python train.py --n_layer=8 --d_model=640 --n_head=10 --n_kv_head=5 --head_dim=64 --d_mlp=1280 --vocab_size=16384 --activation="swiglu" --norm="rmsnorm" --norm_place="pre" --norm_eps=1e-05 --positions="rope" --rope_base=10000.0 --rope_fraction=1.0 --qk_norm=true --attn_scale=0.125 --bias="qkv" --tie_embeddings=false --parallel_block=false --init="orth" --init_std_qkv=0.0243 --init_std_o=0.0 --init_std_up=0.0243 --init_std_down=0.0 --optimizer="muon_variant" --lr=0.00861 --lr_mult_qkv=0.5 --lr_mult_o=3.0 --beta1=0.93 --lr_head=0.00357 --warmup_steps=77 --schedule="wsd" --decay_fraction=0.451 --decay_shape="linear" --final_lr_fraction=0.1 --batch_tokens=[65536, 131072, 262144] --seq_len=512 --doc_mask=false --train_tokens=1178000000 --steps=8148 --dataset="wikipedia_en"
Each number is 200 + 40 x the weight over its row's rms, rounded and kept within 0 to 999. Layers, rows and columns count from 0. The size before them is the row's rms in percent of the matrix's.

# layer 3 MLP gate, 1280x640, rms 0.119, rows 1021-1035, columns 320-479
099,202,129,280,260,188,173,229,218,228,202,201,251,228,175,210,217,160,189,222,185,224,214,213,191,247,247,183,268,223,248,197,238,163,166,182,227,240,143,172,211,190,215,167,252,177,213,228,262,147,207,175,209,183,223,140,179,204,215,214,193,193,212,227,173,165,220,207,183,143,211,237,147,229,231,210,242,151,294,165,245,237,223,191,211,204,105,209,252,154,158,154,258,173,168,217,219,223,266,171,182,194,148,231,164,235,284,222,151,193,171,239,254,107,161,254,241,205,144,274,188,180,207,178,176,201,183,204,116,258,179,190,154,270,145,156,204,142,166,215,171,267,212,220,218,133,200,217,208,127,239,167,198,244,271,230,238,195,279,168,187
098,236,218,157,121,201,213,186,207,202,180,228,171,241,203,247,255,233,179,189,248,159,156,190,228,151,174,254,175,212,214,275,173,188,262,256,192,225,227,200,271,284,239,171,207,215,239,252,183,166,132,206,325,243,235,246,137,221,154,145,190,192,169,236,138,197,178,173,233,207,165,194,189,202,195,224,200,214,182,150,263,147,191,168,205,192,244,198,199,202,184,172,127,283,231,232,161,190,218,247,156,273,167,174,233,131,177,178,228,206,206,135,193,165,189,242,207,234,213,206,172,152,227,166,207,182,201,188,213,181,140,219,258,196,242,239,207,209,203,187,188,233,183,163,200,138,175,143,221,237,183,228,211,270,174,204,176,270,202,226,206
100,205,240,259,133,171,241,232,209,252,276,169,218,257,266,171,206,209,174,171,207,234,231,236,158,218,243,251,202,204,191,219,217,197,203,179,227,183,234,249,300,216,236,208,288,173,171,182,143,109,170,181,165,178,162,165,217,139,183,180,190,220,245,208,264,102,236,178,219,225,121,181,256,199,265,239,263,193,174,161,143,176,183,224,242,205,208,146,192,249,249,167,171,265,145,211,156,192,230,179,208,186,158,169,215,203,152,166,186,215,161,205,269,162,261,208,147,280,287,181,211,157,143,169,201,221,229,196,162,232,172,234,204,169,107,248,268,287,166,210,202,291,271,168,232,237,235,221,235,190,276,197,262,159,224,177,212,218,218,231,177
097,193,188,170,261,150,198,308,188,197,202,226,237,171,269,181,159,149,265,166,186,188,187,176,196,197,237,224,177,167,246,206,204,231,236,233,211,208,244,202,254,108,185,179,235,215,204,182,149,196,237,202,204,136,199,291,198,199,232,190,219,229,176,245,128,174,240,270,141,224,219,172,180,238,246,218,140,163,216,117,213,200,268,217,176,140,244,184,188,177,220,192,251,251,190,196,209,210,164,214,207,235,110,182,233,264,224,210,229,182,194,218,128,119,262,169,174,251,252,284,191,191,192,163,218,238,209,155,150,156,117,197,168,240,202,213,123,182,177,229,183,211,149,150,177,202,231,191,174,136,194,208,238,154,185,166,176,274,250,191,130
100,230,246,196,190,133,142,184,211,178,157,211,189,265,208,221,203,221,153,170,181,180,178,205,221,253,202,172,191,203,231,205,198,231,178,253,209,175,217,134,206,165,198,219,203,207,222,194,259,168,186,150,215,241,247,183,142,223,144,179,171,198,193,210,231,259,181,191,178,252,289,262,246,161,198,243,137,197,211,200,201,170,172,206,248,240,178,240,222,114,189,185,214,225,200,206,105,229,109,274,217,241,204,273,174,167,215,120,157,219,207,302,230,183,267,203,112,172,221,188,229,168,238,107,200,225,153,148,207,175,225,135,181,302,238,137,167,179,180,273,192,151,126,180,127,198,236,230,188,199,239,207,218,200,191,175,286,206,291,234,205
110,146,181,153,221,108,203,222,142,269,193,160,248,186,208,202,263,125,246,197,171,190,157,137,224,214,161,267,158,156,241,213,178,183,222,205,238,238,220,164,202,204,241,191,256,188,184,185,309,180,186,109,186,212,174,135,233,178,270,196,182,256,161,194,211,186,179,205,180,323,203,191,162,263,250,147,156,203,106,179,151,221,167,147,138,159,231,280,239,236,217,230,197,237,152,229,215,194,171,212,225,180,221,189,182,284,196,157,205,147,185,190,233,100,254,184,213,206,210,170,199,186,183,173,208,217,159,148,194,300,178,197,169,137,171,165,233,171,248,193,203,145,172,241,193,131,254,205,212,181,154,235,180,234,158,262,187,147,165,148,184
099,244,204,179,165,187,202,279,197,154,227,178,189,165,205,188,173,236,170,224,235,135,217,242,182,32,182,164,138,205,176,234,185,194,224,223,223,241,243,233,178,213,277,195,249,229,188,247,216,184,144,181,214,250,276,160,197,168,163,211,211,148,165,206,209,206,217,249,168,200,173,218,252,178,203,203,142,124,206,244,172,256,87,285,205,197,154,171,169,183,210,202,242,183,215,201,214,218,197,213,255,188,140,262,150,201,169,180,220,231,220,231,165,181,191,177,183,187,273,192,216,201,211,233,174,284,166,300,166,177,295,146,178,219,239,193,194,218,224,243,166,153,215,180,194,228,137,221,206,270,102,159,215,203,189,229,167,190,252,200,212
096,267,149,195,208,187,184,162,201,236,173,197,227,244,180,223,183,179,179,241,224,238,140,167,280,211,207,254,170,168,178,187,217,285,143,219,221,154,205,232,239,175,182,200,183,205,259,125,203,176,218,218,176,128,206,211,206,235,206,136,245,159,183,191,199,150,291,154,170,209,181,163,259,242,201,199,182,201,167,213,220,181,187,211,231,240,220,156,295,236,218,227,203,255,206,267,205,259,201,210,241,198,148,220,162,180,170,234,178,140,179,270,213,181,151,239,146,217,212,192,146,208,225,225,134,173,272,240,199,111,266,249,147,185,162,143,247,172,184,153,85,188,231,196,176,200,200,197,242,181,228,136,163,205,193,243,218,157,187,216,135
103,178,184,208,271,199,181,169,144,156,192,204,217,141,134,234,231,194,220,243,185,166,194,103,240,157,237,154,108,219,208,235,206,239,198,197,236,202,157,282,227,204,194,162,135,196,168,168,197,152,194,219,235,169,200,145,237,168,194,220,224,142,212,248,225,263,229,189,147,240,173,183,131,218,213,160,209,226,176,117,240,220,169,194,134,217,140,224,155,177,165,258,177,207,171,240,203,203,142,180,261,192,223,211,246,203,176,224,219,269,186,163,193,278,191,204,197,176,175,173,222,208,256,263,218,215,213,219,301,194,219,197,166,155,141,198,209,118,253,222,225,154,149,208,252,206,247,216,203,213,204,186,166,186,120,238,183,184,259,264,259
103,215,137,186,195,234,220,183,189,249,154,199,194,252,222,203,183,175,215,255,222,118,260,235,199,282,256,187,168,217,233,208,176,170,229,278,281,280,153,206,222,208,134,218,209,163,179,112,215,250,178,188,206,110,225,227,169,266,195,148,184,208,216,178,242,183,274,197,180,191,198,142,252,183,184,159,205,193,214,172,148,135,194,194,211,230,247,210,258,199,161,171,272,205,186,140,150,202,256,179,236,175,174,231,172,203,223,191,247,242,217,231,210,217,138,116,173,189,130,243,211,274,268,176,188,189,191,232,221,194,193,149,168,195,215,176,200,221,257,150,355,310,139,225,176,212,215,145,174,186,142,193,182,227,230,210,193,102,236,195,216
102,286,163,214,199,209,195,179,193,154,165,196,218,179,186,249,126,230,194,209,176,186,223,243,244,216,261,183,267,187,220,202,211,239,231,218,194,194,223,112,266,261,189,216,231,147,145,184,151,208,195,232,217,175,220,182,237,150,238,193,165,225,194,234,202,193,211,245,223,229,165,157,283,221,250,206,287,237,209,201,190,204,169,252,210,236,113,274,178,150,200,200,142,222,242,211,241,253,205,159,281,228,142,195,136,160,264,217,212,188,183,182,162,211,224,185,206,218,196,218,151,193,144,118,156,200,163,183,129,208,166,158,232,195,165,157,213,162,285,220,195,175,206,195,260,203,192,196,188,212,223,153,120,153,201,254,233,236,267,225,212
101,147,263,245,212,265,164,185,136,163,258,119,226,228,272,210,228,207,203,189,181,221,144,133,164,225,210,292,243,253,168,142,219,182,200,196,242,194,229,186,194,201,291,155,235,180,224,205,184,256,233,199,138,152,180,177,209,184,183,269,278,166,201,224,194,271,247,198,229,178,212,100,200,128,229,222,235,198,228,254,136,175,152,174,120,185,204,208,181,226,188,271,166,161,179,197,276,166,212,128,223,174,207,163,183,144,202,218,214,264,186,219,154,253,143,146,191,241,162,103,136,242,267,203,177,232,156,211,208,175,221,113,172,150,284,207,249,245,249,184,167,217,198,186,234,234,208,171,193,161,163,267,188,165,179,267,192,156,233,177,200
099,188,201,203,165,181,196,247,219,170,146,242,147,203,172,171,173,150,247,200,220,243,107,163,237,181,139,213,168,248,190,201,227,251,241,146,303,182,243,258,212,237,228,226,137,138,107,244,149,159,183,194,108,257,144,181,147,215,121,270,207,171,215,199,155,108,184,154,207,216,277,224,252,226,226,155,138,295,244,242,224,178,213,265,235,179,165,204,119,149,186,210,213,252,199,147,227,191,249,233,175,236,200,195,201,205,273,302,211,232,196,242,178,181,195,136,207,242,245,267,245,168,140,193,224,210,278,189,256,205,214,200,186,178,196,218,203,211,136,168,124,227,166,191,141,181,143,220,150,199,226,147,228,200,253,164,212,142,229,133,169
095,187,249,200,219,189,154,221,147,178,240,175,238,176,169,191,244,186,172,81,171,177,190,198,207,293,240,197,194,183,155,194,217,236,165,181,138,189,256,260,188,169,172,229,247,151,268,195,244,240,202,251,200,152,123,160,185,185,173,223,216,151,193,144,191,275,193,235,202,251,167,222,231,183,172,250,134,164,224,161,210,189,153,207,238,230,136,194,130,143,223,227,190,259,253,215,185,192,165,236,208,236,245,313,202,244,127,144,247,216,181,200,228,170,217,238,115,149,173,202,242,184,120,107,210,179,249,266,220,189,260,181,264,157,156,201,307,160,240,272,166,187,140,170,184,203,232,250,222,217,135,173,240,201,309,217,237,222,191,143,163
099,76,196,176,206,252,157,251,172,158,307,193,196,188,233,227,227,195,223,202,222,163,117,241,266,134,207,201,213,147,202,216,275,236,220,228,200,248,136,213,180,216,219,156,224,194,221,147,133,227,161,222,249,157,187,270,189,173,227,265,226,161,257,92,247,198,203,270,237,194,240,186,169,203,188,166,208,137,174,156,207,203,276,238,176,137,233,197,176,245,161,230,150,179,236,236,215,186,163,225,222,169,234,174,171,128,192,228,170,180,204,166,293,276,242,227,236,238,238,192,184,244,228,158,230,146,225,221,290,181,123,178,208,171,186,100,191,186,221,128,198,213,199,230,164,245,207,220,239,162,190,201,233,265,179,208,150,129,182,202,159
# layer 3 MLP up, 1280x640, rms 0.129, rows 1021-1035, columns 320-479
101,128,227,130,209,215,247,178,261,224,266,235,160,234,195,283,238,195,238,278,180,219,246,196,217,214,126,160,244,195,142,240,162,220,176,216,197,190,221,224,184,213,162,59,203,177,229,237,222,233,245,206,142,184,224,194,192,199,192,124,236,215,230,242,214,318,267,189,279,138,226,264,255,169,129,219,200,161,202,200,206,213,187,245,167,273,223,217,186,128,184,119,205,253,207,237,242,235,143,231,210,155,225,215,263,160,158,228,244,161,232,193,214,195,175,168,212,137,198,172,235,207,145,212,167,211,250,161,211,131,255,189,205,192,257,202,198,240,220,276,193,190,173,233,98,189,223,218,186,155,222,150,204,138,214,184,191,153,266,174,188
096,241,241,172,128,187,205,190,197,248,166,202,182,301,244,172,209,226,186,217,222,186,137,210,252,218,127,190,204,242,171,194,193,266,136,163,187,133,310,176,266,240,189,242,246,184,191,140,209,232,202,228,161,188,253,213,289,176,175,186,215,137,197,202,257,157,204,218,229,233,222,226,188,178,185,156,207,204,219,218,207,142,122,159,247,165,134,180,265,216,183,138,276,210,223,259,166,186,191,229,250,246,141,179,209,213,186,145,223,193,189,145,190,232,205,149,211,184,155,62,146,163,234,205,231,164,243,140,210,290,152,274,232,195,189,134,179,172,229,226,195,201,190,130,184,198,166,228,206,278,250,237,183,143,196,204,298,174,200,291,176
100,139,231,236,91,157,166,167,148,205,219,162,176,245,186,185,159,133,174,191,168,229,153,235,209,249,232,217,202,172,202,216,199,221,236,213,210,185,176,141,255,169,120,257,235,134,250,90,190,98,215,217,170,196,158,217,127,202,99,227,178,221,226,255,267,235,163,218,180,239,164,171,221,200,296,275,177,208,202,229,201,203,166,203,182,210,216,232,264,232,198,229,167,184,199,185,251,219,149,162,195,164,230,172,126,173,224,140,187,146,233,192,179,217,212,203,210,187,147,189,203,216,200,277,177,238,199,162,261,174,158,222,233,176,215,175,176,198,195,175,207,180,196,121,162,231,222,241,139,175,207,171,200,163,158,304,148,295,274,227,136
095,253,197,208,239,211,203,178,141,213,170,212,211,184,226,167,195,185,184,160,217,225,192,211,179,241,204,256,207,184,178,188,111,267,221,246,104,229,230,214,190,169,254,141,126,110,173,262,136,164,201,225,244,280,203,146,167,206,217,214,164,190,183,220,190,178,164,170,193,243,201,200,240,224,186,191,229,200,195,186,182,210,263,220,181,242,235,177,211,191,195,139,204,170,179,184,179,196,181,208,153,210,195,153,198,161,197,272,162,237,228,218,190,213,227,165,176,160,278,282,93,191,181,254,210,226,194,195,225,141,227,178,244,172,136,222,145,181,188,130,201,237,185,188,125,166,191,205,235,154,133,213,109,165,150,170,196,218,164,200,132
107,234,174,157,224,207,157,162,269,172,127,210,183,199,189,108,214,161,201,151,150,155,257,167,213,212,196,219,244,197,146,182,231,215,254,225,248,212,189,174,134,233,218,199,172,257,177,190,269,148,172,184,186,183,279,170,105,224,172,248,194,287,200,166,190,175,116,177,139,169,235,201,209,172,246,274,220,241,194,231,224,245,204,279,208,192,160,136,286,200,221,211,216,221,173,206,120,133,206,220,204,145,231,172,157,261,180,172,173,215,235,253,236,229,221,202,185,238,218,209,208,189,252,143,165,252,244,233,200,205,283,225,187,164,192,240,224,154,217,229,253,193,129,265,167,213,206,186,155,210,212,228,262,149,169,145,204,174,147,241,196
110,191,221,170,184,208,205,168,232,193,136,168,206,142,253,189,278,202,137,207,160,209,230,94,129,240,191,117,244,144,235,191,243,217,212,221,216,269,290,242,254,235,225,208,215,187,178,244,239,234,282,286,240,137,192,193,260,217,152,144,232,256,222,149,208,217,259,160,205,214,234,169,218,151,138,185,192,203,113,201,204,190,143,155,115,207,213,195,189,243,120,204,236,195,247,156,244,147,205,222,195,138,169,226,221,228,222,193,163,185,227,142,234,190,220,160,209,279,195,232,245,215,207,219,166,202,193,207,89,228,184,288,199,194,184,208,222,181,213,237,232,165,193,223,229,252,129,204,233,153,235,172,124,179,211,226,206,247,196,276,136
100,231,219,267,180,113,205,248,224,215,200,130,275,160,248,196,183,120,183,165,219,126,78,135,129,201,254,207,90,203,267,171,225,187,228,184,263,194,223,155,187,136,204,237,174,206,175,183,242,152,216,123,198,212,237,184,179,179,116,194,199,206,233,215,196,241,234,191,226,211,236,179,148,219,228,220,182,107,218,241,169,201,190,148,179,203,227,198,189,207,275,214,197,223,240,161,196,188,191,183,157,211,194,218,188,194,176,233,118,219,218,212,171,146,208,198,241,204,192,189,199,188,199,201,149,181,175,236,189,222,209,179,180,254,251,181,195,217,247,213,158,230,170,139,240,206,164,177,189,195,215,242,170,190,221,238,140,85,159,220,162
097,215,230,210,199,167,199,193,241,246,109,174,224,245,139,234,165,205,246,212,91,203,225,180,157,270,162,257,205,226,236,244,219,168,148,162,175,173,178,206,248,193,180,215,251,174,187,217,260,200,216,264,203,185,206,198,146,231,192,171,198,272,241,252,177,149,187,284,243,269,176,301,139,167,182,217,179,203,269,149,187,128,209,135,190,214,161,199,140,209,230,213,181,129,177,188,344,186,202,222,147,160,257,244,227,204,192,145,159,136,179,200,212,200,211,263,185,172,174,209,222,174,175,223,196,209,136,149,241,198,232,157,278,162,222,222,229,225,205,256,206,251,166,154,184,194,242,146,192,135,212,211,177,220,100,219,198,232,220,165,201
102,184,197,215,203,273,242,163,152,213,192,163,173,211,145,239,220,175,211,186,229,187,238,219,182,165,221,242,223,221,191,121,201,196,202,97,126,212,202,248,241,211,215,169,214,102,249,190,142,174,278,193,218,290,243,173,183,176,222,178,189,241,118,226,251,190,233,135,186,239,205,219,214,175,248,232,217,158,189,215,226,274,235,266,169,203,201,187,235,259,285,178,225,143,226,186,195,145,201,214,210,146,141,205,221,241,214,182,225,162,142,218,206,138,193,186,218,187,150,173,152,228,149,175,221,181,264,230,156,203,116,216,215,172,206,184,242,167,256,171,258,199,139,215,109,306,158,275,242,183,192,157,258,297,165,228,181,215,203,131,271
099,201,285,302,136,187,239,248,231,211,199,275,193,135,221,128,190,141,209,171,175,170,145,191,224,143,248,176,237,218,219,253,213,218,175,194,201,174,231,194,105,150,179,178,113,164,265,243,160,232,240,218,226,240,174,132,104,218,251,169,124,199,181,246,155,212,161,193,234,159,210,245,255,245,262,184,173,110,212,140,226,244,216,229,150,191,144,218,144,178,174,194,211,195,163,227,211,242,222,176,187,213,200,203,205,219,171,209,209,171,175,222,214,212,206,148,182,202,109,136,173,206,257,214,250,227,180,216,200,222,199,153,162,101,182,264,191,143,289,219,153,177,221,137,170,153,244,213,266,219,249,252,155,140,239,277,115,226,238,190,179
105,170,154,169,198,212,233,243,191,172,252,207,176,200,198,236,242,208,175,260,227,234,194,207,230,260,314,221,138,197,249,163,211,185,199,129,177,271,157,195,248,240,219,181,179,166,301,207,214,194,183,191,184,199,198,126,218,150,239,178,160,179,267,172,200,199,173,148,212,131,258,255,214,160,205,282,184,205,148,167,144,192,205,224,203,218,195,178,149,190,190,178,195,307,226,244,109,200,208,170,209,261,228,133,229,210,262,248,224,187,238,142,163,181,141,146,157,289,186,224,225,198,157,227,233,265,224,143,261,270,240,188,145,198,153,217,220,188,178,221,179,262,223,216,208,227,202,248,166,222,261,221,212,136,259,193,202,229,202,149,171
098,140,144,246,184,106,262,217,262,203,207,212,191,208,233,189,182,190,242,216,190,143,232,189,180,224,209,179,146,164,188,236,176,240,194,215,157,245,161,231,220,161,230,200,144,185,179,184,213,211,159,182,218,225,238,224,166,223,182,195,181,187,259,247,195,262,159,220,207,234,155,190,254,231,227,215,202,130,92,208,171,238,163,121,124,202,152,266,188,235,224,136,214,216,156,278,196,172,219,170,157,249,213,173,235,169,239,245,148,211,155,174,287,239,136,200,250,147,208,160,188,254,224,171,153,206,154,203,157,186,163,259,135,335,253,228,232,158,277,255,161,165,285,215,244,264,250,229,177,200,199,223,202,215,230,143,231,173,266,167,233
097,221,176,233,209,148,166,205,239,190,188,166,206,190,206,163,175,151,151,315,236,169,236,324,252,249,260,229,254,108,261,228,164,186,216,258,342,209,209,153,191,195,218,182,203,228,237,127,187,232,232,248,183,228,205,193,130,191,175,229,191,209,168,145,225,213,231,216,214,238,193,175,202,192,211,207,266,186,202,210,138,284,251,199,157,213,237,243,202,217,279,228,174,197,244,203,104,170,166,228,161,235,276,249,193,151,205,192,213,214,217,158,213,164,168,262,236,191,151,156,194,178,214,189,144,171,156,121,162,199,171,178,168,252,185,161,194,218,111,238,197,161,144,234,228,175,70,184,218,159,177,264,190,188,146,230,218,200,190,181,146
096,205,200,215,180,253,233,229,243,222,176,176,181,206,115,219,212,201,206,213,215,286,214,181,170,186,209,207,187,170,245,242,274,170,179,238,166,164,202,191,241,220,232,172,197,234,199,172,164,190,240,175,197,254,283,212,248,197,166,123,257,227,212,257,174,178,229,183,167,155,139,177,188,128,205,147,214,169,220,246,256,193,195,188,207,183,118,219,231,151,304,204,236,207,221,197,195,189,77,184,170,162,197,169,180,156,243,228,212,207,230,206,176,195,208,176,192,270,160,299,131,200,198,193,150,204,122,177,138,250,167,178,236,216,189,175,180,199,146,191,222,221,232,223,158,178,198,177,172,211,228,246,193,314,240,174,154,191,252,171,230
093,204,208,185,185,143,124,156,216,158,214,115,145,194,182,189,207,132,143,159,201,210,166,190,217,181,165,176,215,204,117,246,189,267,141,237,202,168,167,206,234,176,255,208,138,103,173,165,134,223,256,237,206,142,120,137,237,183,186,240,95,189,150,248,239,167,248,177,218,242,164,185,300,181,147,236,241,221,186,176,212,212,244,236,247,160,164,186,201,221,161,176,159,189,178,181,174,193,208,192,184,209,217,191,163,216,130,220,185,200,169,171,279,207,185,193,162,290,203,226,185,189,157,262,201,212,191,215,239,232,184,180,158,255,173,161,238,203,194,209,176,167,188,214,216,172,190,278,245,154,216,164,255,240,154,243,264,298,179,265,217
# layer 3 MLP down (transposed), 1280x640, rms 0.0616, rows 1021-1034, columns 320-479
103,175,146,173,170,267,237,178,212,183,157,181,156,188,134,234,189,256,212,240,207,257,237,151,244,243,241,141,191,226,123,190,144,243,283,245,154,145,200,237,208,151,144,263,244,208,188,182,176,230,250,220,168,223,165,229,193,200,164,263,202,196,153,154,256,167,242,251,260,260,182,176,232,157,142,245,165,188,187,228,280,209,204,198,192,188,176,201,248,169,234,176,156,221,185,261,233,156,165,225,201,193,244,231,173,183,177,218,204,192,248,225,228,309,235,164,166,181,249,261,256,141,182,151,179,243,201,201,245,206,143,252,238,140,186,172,205,184,260,220,238,195,289,245,168,191,232,138,223,193,196,195,190,139,162,194,166,195,161,271,96
097,169,213,204,192,163,232,224,256,170,254,172,254,231,145,195,262,244,245,177,224,195,279,237,199,199,212,189,186,197,145,252,168,198,237,159,181,120,229,206,258,196,204,225,227,220,181,181,185,241,257,158,244,190,187,191,248,241,127,158,167,222,223,222,243,266,159,195,193,224,239,198,250,207,169,203,157,111,205,223,136,236,221,261,247,146,139,170,270,213,128,193,202,187,238,193,252,220,256,215,179,198,276,200,264,203,250,192,255,208,287,208,231,219,241,210,256,248,216,243,251,117,138,124,162,210,239,172,207,162,187,186,158,179,228,267,218,160,200,206,247,176,288,161,219,163,196,220,172,227,216,221,138,204,171,227,250,207,185,246,188
105,127,160,135,149,169,171,214,222,121,129,170,199,223,211,225,186,202,234,240,213,202,213,194,153,150,190,171,140,194,205,246,130,271,145,187,213,257,166,201,224,256,263,222,232,183,198,223,242,132,308,249,221,154,164,206,177,212,170,183,178,220,199,240,249,232,251,178,204,231,151,212,239,139,192,227,225,232,196,154,96,167,236,219,237,180,222,234,117,209,215,169,192,188,184,188,141,173,158,209,202,212,218,187,214,287,172,192,224,184,191,169,251,197,214,185,264,182,198,193,139,197,216,239,222,214,261,214,243,183,128,174,217,223,167,209,229,162,205,173,149,220,241,275,255,201,208,187,158,129,160,234,237,254,176,147,155,206,194,202,143
100,163,239,202,146,130,204,175,212,175,178,197,158,251,254,142,179,177,235,188,173,136,228,169,244,170,217,156,194,314,165,180,171,222,186,236,192,255,159,199,137,211,232,280,142,178,225,198,245,197,131,211,237,159,244,292,215,142,262,263,195,204,161,126,168,145,208,167,193,201,199,147,182,272,186,249,228,164,129,289,186,196,213,238,155,224,135,161,174,135,158,216,243,232,254,233,267,270,114,171,247,183,215,108,142,194,135,152,196,190,190,170,194,229,252,228,203,160,168,233,162,202,233,189,227,220,204,220,200,174,163,217,229,187,210,155,206,193,233,198,215,228,156,170,254,193,212,200,193,246,135,235,230,188,177,189,239,224,228,282,168
105,193,200,178,144,221,218,97,242,197,252,166,197,214,224,188,233,181,185,242,158,165,258,159,177,192,165,172,181,209,179,182,125,150,218,253,224,190,174,272,130,238,199,219,222,224,234,190,171,148,186,131,138,209,273,196,185,182,161,157,202,206,201,201,184,200,210,131,204,182,217,180,237,278,236,200,152,246,143,101,167,199,190,228,211,242,240,231,271,259,199,134,240,191,169,227,106,147,215,205,191,224,167,209,212,275,207,216,139,233,169,200,288,184,269,219,159,116,242,191,220,201,180,140,138,206,196,183,216,161,215,216,250,191,194,194,229,231,190,179,232,264,161,236,167,173,186,164,240,202,215,245,219,121,215,158,307,247,223,258,209
104,228,143,140,204,181,211,227,234,189,220,235,168,203,183,242,134,212,187,176,214,211,217,223,248,188,214,242,193,256,175,203,272,208,166,225,143,168,170,144,271,151,175,199,145,197,272,235,168,186,240,266,194,177,115,200,190,207,125,237,203,201,192,177,230,192,194,258,252,93,186,292,192,241,172,223,287,147,333,210,268,209,148,227,236,213,188,220,138,146,201,131,167,173,200,164,182,212,198,193,188,187,149,192,222,188,223,206,226,219,182,249,140,208,189,200,165,193,147,237,175,182,163,183,232,208,153,204,203,203,201,187,211,220,224,193,279,235,196,205,185,245,168,217,279,207,275,171,186,173,184,232,191,174,187,180,209,196,235,249,220
099,253,211,162,245,191,247,236,221,125,292,198,253,268,143,150,247,162,118,202,123,223,178,168,246,242,142,294,200,130,208,170,207,174,205,135,206,225,229,211,171,163,234,203,251,200,237,203,209,182,238,165,145,181,223,211,181,175,180,223,182,211,147,220,168,275,133,181,217,220,166,229,194,183,218,213,240,178,266,175,154,198,146,187,210,188,194,210,266,186,271,191,208,206,218,144,223,192,207,185,186,207,195,205,199,178,245,267,198,224,168,231,194,169,238,161,214,216,90,195,142,197,122,124,211,162,147,231,229,176,204,214,142,241,196,252,188,277,173,142,195,192,233,192,162,180,226,166,199,170,172,160,182,241,258,238,178,231,263,191,216
097,271,164,228,184,170,176,232,195,153,115,210,215,167,197,207,223,205,160,150,187,246,149,185,128,247,274,173,166,207,273,239,183,191,227,217,190,135,197,122,231,205,220,221,247,176,218,230,266,165,193,160,198,184,168,175,99,179,139,200,219,212,236,129,161,148,244,267,203,231,221,271,206,198,185,275,254,293,191,176,216,263,263,185,152,203,190,138,201,253,237,174,205,204,153,183,161,155,258,158,177,149,229,143,203,167,202,200,172,223,294,197,186,199,154,191,153,232,197,171,224,219,154,264,222,114,253,126,257,206,255,236,226,149,144,184,193,198,175,280,198,178,110,181,198,160,238,207,194,268,201,166,189,209,248,228,190,273,211,190,287
103,186,158,182,208,218,125,191,248,268,190,265,149,209,192,153,160,133,193,182,255,230,176,189,206,239,293,275,208,141,134,179,174,228,190,203,136,174,187,157,214,164,162,215,155,136,242,299,233,232,255,250,285,206,159,145,103,323,148,230,178,148,314,190,242,219,181,312,207,217,198,265,227,233,155,174,212,233,232,195,192,223,171,194,180,210,209,256,181,206,127,154,235,253,217,126,194,186,281,221,163,204,243,208,254,168,162,250,184,195,154,230,180,202,131,223,219,186,163,177,143,195,207,156,190,191,209,268,199,212,146,173,152,170,186,114,149,269,127,177,198,227,248,180,276,238,164,224,208,203,171,183,201,222,126,203,213,217,225,193,278
100,188,203,216,226,205,243,208,226,299,211,135,207,168,178,197,179,139,232,171,175,182,296,256,128,249,139,211,187,253,212,249,237,125,283,128,153,190,166,236,225,243,169,193,186,208,154,191,195,190,296,217,258,284,203,157,149,208,196,186,194,126,166,158,212,214,255,259,157,235,213,185,165,214,169,97,173,171,132,249,204,157,202,179,145,166,225,176,210,195,70,217,133,157,199,196,274,202,206,207,221,163,234,175,207,237,182,218,213,182,53,174,202,261,183,284,247,185,183,263,200,218,196,191,240,191,249,191,207,262,185,187,210,161,212,262,140,163,191,160,235,181,227,161,171,150,209,195,176,222,253,195,128,177,214,203,231,212,164,239,77
107,246,184,210,207,198,195,224,233,217,230,180,95,283,174,162,218,205,213,252,140,260,262,198,242,248,227,203,171,171,203,183,74,245,170,151,203,275,153,199,214,189,215,218,253,230,240,153,182,152,232,166,162,231,216,183,245,137,167,156,159,190,151,156,267,197,187,166,167,138,169,241,314,160,239,244,210,211,238,153,241,202,226,211,189,178,188,210,198,262,246,165,184,205,211,204,121,209,238,185,197,217,172,151,194,211,247,206,216,165,146,142,225,194,225,127,168,203,241,194,200,139,240,121,262,182,159,179,205,231,265,152,214,230,148,263,279,224,220,178,200,195,198,234,148,232,192,200,198,178,183,196,186,110,254,225,257,236,256,212,237
100,209,199,259,183,148,198,183,196,206,204,174,150,156,160,212,158,228,238,178,111,197,186,233,212,183,187,195,188,195,194,231,209,245,155,168,237,154,111,202,200,213,156,166,200,253,186,209,197,187,222,182,266,163,225,218,233,154,211,196,149,288,252,290,182,231,200,173,189,206,192,264,209,164,191,188,255,179,102,220,111,271,196,231,188,282,209,271,166,164,180,169,213,272,162,223,259,197,140,223,161,226,228,207,194,163,224,230,214,201,222,238,193,252,235,195,184,211,277,219,180,234,230,218,137,184,176,241,189,208,192,238,222,246,228,198,172,246,223,210,206,236,211,243,211,165,124,191,210,109,243,182,224,206,160,192,245,166,247,185,167
098,223,169,245,168,265,163,228,298,205,227,231,189,137,271,243,259,222,141,247,182,165,199,221,214,127,181,137,187,150,223,232,234,164,223,190,219,160,217,177,225,203,213,175,264,218,229,170,136,189,261,216,205,188,93,173,206,249,244,258,182,216,256,177,260,186,211,193,214,136,226,168,189,192,229,180,135,176,212,164,223,140,198,174,174,235,254,262,162,287,194,211,208,160,181,232,237,179,250,210,142,279,193,196,189,118,265,147,248,235,201,196,170,198,171,131,182,148,108,264,270,223,235,180,219,246,191,263,204,107,233,148,176,249,254,189,177,261,151,234,242,264,180,188,151,183,194,235,238,149,164,251,190,189,185,252,161,124,152,158,214
098,241,227,165,186,162,160,193,205,212,188,179,213,233,171,228,238,223,194,221,219,201,184,193,216,171,135,189,188,294,269,145,196,146,216,207,219,262,193,141,234,199,149,115,181,205,190,186,204,212,183,260,123,173,208,206,205,207,199,216,201,163,147,284,165,193,170,149,206,221,213,221,250,182,166,208,240,129,321,161,233,167,219,208,205,163,284,276,234,277,233,175,231,225,217,241,220,227,193,146,226,174,182,87,245,162,202,182,223,230,189,205,151,164,187,161,286,218,150,176,181,206,240,331,173,223,219,260,209,173,174,187,133,248,236,213,138,223,231,184,196,217,259,256,144,220,228,101,168,105,247,172,194,184,173,279,147,208,258,176,248